{
  "n_layer": 23,
  "n_kv_head": 1,
  "norm_eps": 1e-05,
  "qk_norm": true,
  "parallel_block": true,
  "init_std_up": 0.0491,
  "lr": 0.00637,
  "beta2": 0.95,
  "weight_decay": 0.037,
  "warmup_steps": 46,
  "batch_tokens": 65536,
  "seq_len": 128,
  "doc_mask": true,
  "dataset": "wikipedia_en"
}
Each number is 128 + 32 x the weight over its row's rms, rounded and kept within 0 to 255. Layers, rows and columns count from 0. The size above them is the row's rms in percent of the matrix's.

# layer 20 MLP down (transposed), 1024x256, rms 0.258, rows 228-240, columns 128-255
size [106 101 107 111  94 100  94 101 106  96 101  99 100]
[[ 88 133  79 126 115 134 120 145  98 191 170 125 104 138  98 170 123 183 154 152 126 151 170 121 130 157  71 119 153 134 111  98 139 114 122 130 139  94  83 166 148 109  96 142 159 161  96 133 161 159 180 148 135  94 166 129 141 118 135 127 118 119 121 192  87  94  97  88 102 182 105  87 165  85 103 225 125 149 131 129 111 115 163 102 125  75 143  73 107 119 127 111  43 125 142 154 117 133  93 153 107 206 117 200 123 180 130 119 160 151  76 176 168  87 155  63 127 117 109 159  86  90 132 179 154  87 100 118]
 [ 99 215 121  78 120  78 131 126 116 147 165 108  93  88 110  98 143  74 104  97 186 148 127 178 133 101  84 131 156 124 116 121 103  98 113 152 139 159 113  85 135 151 145 177  94 129 159 130 213 121 115 135 103  95 202 157 190 112 115 107 132 110  51 123 124 172  69 121 136 123 132 110 170 168 107 113 103 125 128 196  79 150  47 151 120 168 131 146  53 140 143  76 110 105 150 105 100 138 124 109  69 132 114 102 164 142  87 157 128  98 142 154  94  61 157 127  92 119 114 149 155 155 109 129 140 174 107  83]
 [108  78 159 149 103 140 210  50 145  94 123 106 115 126 141 118 109 169 143  86 112  87 162 110 109 173 148 181 149 168 141 188 100 128 147 109 117  99 151  98 140 141 134 116 136 109 118 148  98 152 192 137 158 145 198 117 135  93 112 132  96 132 162  32 130  77 155  54 115 111  44 106 142 125 184 139 150 102 141 103 104 154  76 146 171 114 141 121 146 113  44 133 143 206 108 115  63 104 158 150 129 118 129  75 127 166  97 114 151 135 176 141 129  97 125 138 114 159 186 101 112 100 117 107 123  86  72 110]
 [181 157  92 122 176  99 156  64 112 112 131 116 114 178 146 143 151 185 146 144 100 161  90  96  91 152 161 149 163 122 156 104 160 119 112 106 113 104  78  67 129 139 158 112 125 119 152 128 109 147 113 159 149 178 130 111  97  27 130 142 189 115 124 156 117 145  99 143  67  72 112 117 100 190 110 112 139 151 134 118 143 156 110 127 162 195 102 113 144 126 122 159 193 167 148 101 105 125 160 168 153 144  97  81 101  91 143  63 183 186 167 103 152 139 120 132 195 125  92 102 155 131  78 152 131 135  88  96]
 [175 109  74 124 176 127 126 130 146  87 153 122 166  69 138 157 101  65 156 105 122 211  87 131 112 158 141 116 140 170  61  90 123 164 101 168 125 144 125 121 156 145 127 117 133 133  82 118  71 134 101  75  80 119 140 154 130 114 144 106  86 114 165 151 115 163 157 154 176 118 144  80 140 204 113 156 127 159 114 137 173  71 129 131 132 153 155 147 135 120 100 138 151 134 126 119 106 182 102 166 153 143 198 101 120 193 175 130 101 152 184 171 112 103 136 121 129 134 119  96 187  90 104 134 110  92 142 102]
 [193  86 174 174 122  75  85 142 123 146 159 144 133 119 137 146 134  95  97  86 175 164 124 120 111 146 132 157 148  99 141 134 137 135  73  98 137 105  88 115  97 162 139 138 188  74 150 141 119 116 118 139 142 162 153 180 115  97  91 145 148 177  69 199  86  59 167  15 121 147 144 126 156 159  89 127 157  79 179 107 134 116 135 152 139  98 154 127 141 177  97 129 137 169 113 109  77 153 107  95 103  93 135 142 161 140  95 142 145 175 107 122  97 174 156 133 106 179 151 109  88 172 123 192 112 119 157 119]
 [151 118 115 107 149 130 141  83 160 153  94 179  98 139 133 188 155 148 172 127 142 140 170 121 178  98 130  91 134  77 113 136 105 115  73 147  48  77 150 108 140 144 135 103 158 108 106 102 104 143 102 114 158 148  79 173  85 102 164 145 134 117 139 110 116 126  97 141 142 172 164 179 135 142 131  83 148  92  79 167 137 119  88 134  75 129 117  88  81 100 119 143 119  68  54  87 132 151 141 174 136 129 100 140  83 116 169 209  84 112 116 105 196 126 179  65 144 158 125 137 154 135 172 163 125 130 138 128]
 [147 143 154  98  92 123 162 147 121  77  49 154  94 128  53  83  81 159 142 105 115 127 119 107 115 129 170 168 253  57  89 135 115  92  91 141 122 198 132 106 156 138 122 124  65  87 146 167 114  93 199 156 193 145  97 182 108 139 114 122 135  62 162 108 159 101 157 128 120 189 114 176 145  95 101 120 167 145 118 107 180 158  93 109 147 132 139  84 134 136 146 207 121 115 138 140  99 114  48 173 122 132 131 122  62 155 112 134 157 118 176 122 138 132 134 117 128 150 112 146 139 132  97 122 155 117  80 134]
 [162 118  89 176 148 144 135 123 101 122 186  97  59  96 155 115 195 110 114 168 114 155 133 127 122  99 128 150 112 146  94 124 122 120  93 125 130  79 158 158 142 155  86 140 115  79 118 134 130 135 104 136 119 115 150 102 111 153  95 168 166 159 114 138  33  85 110 140 117  60 156 102 161 149 115 149 139 152 108 128 103 128 221 108  70 129 185 143  97 151 105 151 142  90 122  86 134 124  57 134 177 119  83 128  72 142 124 124 124 110 124 166 151  63 126 185 123  57  87 100 130  73 148 136 191 165 102 131]
 [147 156 113 134 110 167  90 155 111 188 139 185 115 165 120 126 164 123 118 162 121 137 167 188 106  93 145 156 117 129  82 184 121 240 101 154 195 188  86 126 110  72 146 124 104  89 129 110 164 131 173 113 131 160 124 129 119 137 114 174 156 130 160 158 124 167 107 142 148 166 153 140 115  78  63 128 129  80  69 135 102 112 130 133 123 168 118  64  68 138  61 212 154 169 201 100 145 134 132 140  94 133  71 175  83 116 125 149  93 134 115 148  63 124 146 119 131 118 150 115  82 182  80  79 130 115  95 147]
 [ 75  81  92 127 109 150 150 139 129 103 156 178 162  95 133 143 129 169  88 148 197  98 129 105 104 119 108 116  76  86 133  89 179 127 162 157 120 120 130 128  74  63  88  97  95 203  95 126 104 129  94 136  78 147 175  88 151 120  88 120 134 119 161 114 126 190  37 171  39  84 219 107 147 100 146 169 195 122 142 107 158 105 152  75 152 118 137 117 106 121 106 149 100 173 133 168 100 110 102 132 156  92 144 103 146 144 116 157  85  85 124 156  92 157 127 214 164 153 111  96 111 141 145 152 141 102  89 157]
 [148 120 117 106 126 190 141 115 166 137 108 113 173 162 134 121  98  71 142  79 155 125 127 169 155 101 119 106 104 110 122 166 181 103 143  64 113 140 210 116 154 155 148 149 120 102 117 103  45  56 105 161 107 128 109 108 169 132 147 130  94 123  85 160 144  60 118  42 112 144 120 101 144 146 150 134 127 135 125 122 135 123 118 111  93 113 166  84 144 156 122 174 144 131 132 148 155 136 144 171  48 101 188  98 144 146 152  89  98  95 180 188  92 108 100 162 167 134 143 119  99 195 115 169 222 127 101 103]
 [208  97 117 121  97 149 136 149  65  97 138 148  92 160  63 182 104 121  89 139 118 125 169 156 169 127  71 112 128 154 129 120 106 151 113 127 140 177  95 156 134  99 108 122 175 138 159 143 137 149  98 169 162 114 109 115 111  89 147 150 118  55  56 139 158 134  77  67 135 135  81  69 133 130 145 147 182 124 132 134  87 173  69 140  63 135 105  98 113  86  75 114 133 172 165 130  79 109 134 123 161 140 154 133 176 102  64 130 135 125 151  89 158 134 173 143 145 105 122 135 145 127 186  97 124 123 132  82]]
# layer 20 MLP up, 1024x256, rms 0.239, rows 229-240, columns 128-255
size [ 97 105 112  95  94  92 101 107 107 101  95  98]
[[118 101 132  96 133 112 167 139 116 187  91 163 145 125 170 116 144 112 117 128 135  69 175 152 128 122 181 158  98 154 176 124  99  73 134 164  85  66 145 150  97 104 142  83 135 104 153 112  93 113  67  85 144 141 139  87 161  60 171 114 141 147 124 154 112 194 173 128 146 126 140 132 130 155 104 117 188 131 136 136 154  82 183 128 129 129 117 112 100  87  97  99 173 124 167 114 190 142 113 151 129 125 116 103  50 135  83 100 179 157 140  68 141 174 110 171 102 136 143 152 128  61 125 136 162 162 110 167]
 [184 164 155 134 136 103 193 151 139 109  99 146 131 134 185 107 136 129 207 132 118 116 120 243 149 127 121 160 137 151 122 130 138 163 152 161 141 141 158  79 111 103 132 142  73 129 183 115 116 145 185 123 192 128 166 107 118 131 110  97 166 121 109 111 124  81 149 105 143 145 110 107 163 122 117 111 130  69 141 142 131 126  92  88 153 111 136 101 187 175 161  43 107 146 166 166 145 113 112 109  87 182 139  77 166 141  70 171 154  82 171 140 138 133  60 130 117 169 127 150 154 149 129 117 142 136 147 119]
 [122 185  76 150 124 120 147 178 103  83  89 120 149 111 122 155 157 127  94 117 126 120 139 159  44 149 189 156 123 134  85 195 181  88 148 125 166 103 145 169 165 144 118 121 135 100 157 139  51 116  81 113 115 123 149 107  72 121 127 175  95 131 153 160 194 148 129 114 118 140 100 114 159 120  97 129 109 176 105 120 106 172  88 165 144 119  86 162 161  99 171 173 158 138 124 105 133 135 120 136 166  69 138  98 118 145 100  72 181 149 113  99 103 127 116 176 137 162 145 134 193 151 102 199 183  89  97 127]
 [158 189 169 140  89 173  47  91 100  91 122 153 102 210 120 177  74 136 138 149 120 152 117 140 103  98 139 159 126 151 136 114 123  94 134 100  71 193 130 114  92 106 132 180 142  75 166  45 138 114  96  92 115 138 153 139 135 148 162  77  74 161 117 199  97 112 112 196 117 126 109  98 147 121 109 164 118 161 109 119  81 153 143 129 138 123 109 108 110 118 121  87 115  55 127 115 133  95 150 148 142 162 109 137 138 130 115 100 152 137 144  74  98 108 130 189 178 128 167 136 110 149 123 144 113 177 149 134]
 [ 87  82 164 120 114 140  73 124 151  80 121  75 147  85 110 138 115 150 137 156 153 122  85 117 154 145 134 146 128 103 167 120 149 129 124 117 109 161 115 119 137  94 110 105 173 159 149  94 203 112 103 153 183 118 122 188 169 145 153 143 147 115 172 141 146  47 172 129 179 104 104 133 193 168 142 180 130 160 123 181 151 121 110  55 138 121 138 112 121 115 176 155 182 141 167 137 143 133  95 165 138 190 164 122 114  76 130  93 192 129 152 186 143 109 152  50 104 148 132 154 116 152 133 111 143 121 161 140]
 [119 170 158  47  94 106 117 191  82 137 135 126 102 130 203 103  88 128 142 126 162 135 130 223 193 123 118 152 251 116 178 168 152  93 144 157  86 130 105  81  93 155 142  93 138 133  78 124 114 127 164 121 112 108 129  66 150 111 129 106 121  79 182 143 107  95 134 163 117 128 139  91 132 110 117 186 112 155  94 184 101 120 110 120 203 131 134 149 138 116 130 128 204 123 109 125 165 117 180 101 158 134 167 119 171 164 100 119 162 106 161 149 112 154 127 102 144  94 162 110 126 163  79 152 113 133 118 155]
 [ 78 121 110 103  28  87 185 183 163 138 127 145 100 103 163 104  99  91 166  92 128 165 204 119 121 158 138 105  86 123  93 142 158 130 138 119 139 109 120 150  84 162 137 134  97 123 185 106 180 109  94 131  48 122 135 125 184 130  58 205 158 112 131 122 132 125 151 154 167 125  87 109 136 113 161 119 154 106 158 115 117 118 109 128 144 190 137 192 104 192  77 143 166 115 181 163 185  95 141 183 161 146 158 203 114 193 111 160 137  96 125 118 169 110  80 134 164 127 164 154 129 144  75 138 127 125  43 132]
 [159 121 146 119 127 103 204 172 114  95 145  57 155 148 102 106  74 135 199 175 112 162 110 174 111 128 169 192 148  96  84  91 112 154 120 146 120 157 178 154 113 154 162 144  90 124 151 128 147 123  92 150 153 156 146 111 159 137 146 146 107 159 138 151 100 136  64 197 111 128 177 192 167  95 138 149 192 109 104 167 115  94  96  99 128 118 124 141 115  84  84  96 119  95 151 110 145 109 130 131 109 132  71  59  68 178 166 146 115 123 162 132 137 128 115 102  91 139 116 159 173 121 116 151 187 121  88 105]
 [138 101 136  99 108 152  99 164  84  63 124 155 169 174 103 143 121  76  83 139 166 143 136 189 124 164 122 140 111 172  72 150 126 211 113 162 147 120  96 189 121 140 155 122 116  82  72 103  74 171 106 106 169 111 139  55 138 101 120 120 169 159  99 175 104 111 113 120 112 113 204 159 144 131 105 141 159 136 134 159 164 178 167 111 154 144 131 126 130 159 121 127 126 110 108  79 102 144 125 137 188  64 117  90 109 122 163 189 144 107 156 152 153  81 138 177 122 108 148 201 151 122 150 147 151  77 154 132]
 [157 136 183 187 140  72 113 169 140 176 104 129  97  95  62 120 179 120 201 143 118 127 107 115 166 136 144 126 154 133 132 195  85  77 114 184 119 123 142 171 132 159 108 149 156 122 135 120 161 116 125 185 125  77  89  93  96 136 119 103 126 123 144 154 166 138 176  99 121 132 143 117 118 114 154  89 124  81  74 110 139 142 160 128 117 112  96 117 176 105 155 193  93 160 159 117 112 119  41 116 109 140 114 102 147 162 197 129 142 122  99 162 126 133 122 133 133 129 174 109 135  93 102 145 127 206 210 111]
 [120 153 188  92 130  98 132 145 124 169 167 132 166  64 104 155 146 165 175  31 120 110 160 163 108 161 111 152  83 136  85  79 206 132 230 128 155 117  83 191 140 107 154 126 106 127  77 119 208 132 103  86 121 110 184 157 105 160 149  88 165 130 142  82 166 124 136  84 159 139 148 135 139 170 116 119  77 113  73 146 141 157 156 125 171 153 104 120  92 135  76 108 127 115 163 115 122 112 163 177 127  91 145 144  82 156  82 107 156 175 155  93  86  94  98 143  56 165 206  96 163 111 112 177 134  92 148 125]
 [192 137 134  92  87 130 123 144 146 112  98 153 134 107 144 126  65  88 124 142 138  87 129 134  95 151 109 139 138 235 151 148 110 115  87  69 143  95 101 102 127  89  68 101 118 150 119 174 140 135 130  87 128 118 172 104 188 127 191 171 179 103 121 109  78 150 132 107 108 132 164 134 115 135 123 126 132 104 140 136 132 131 142 119 135 113 162 126 185  91 142 119 168  79 129  83 108 101 128 171 149 216  94 117 157 105  86  71  86  71 170 127 102 141 134 126  92  89 131 134 113 129 180 148 129 132 161  78]]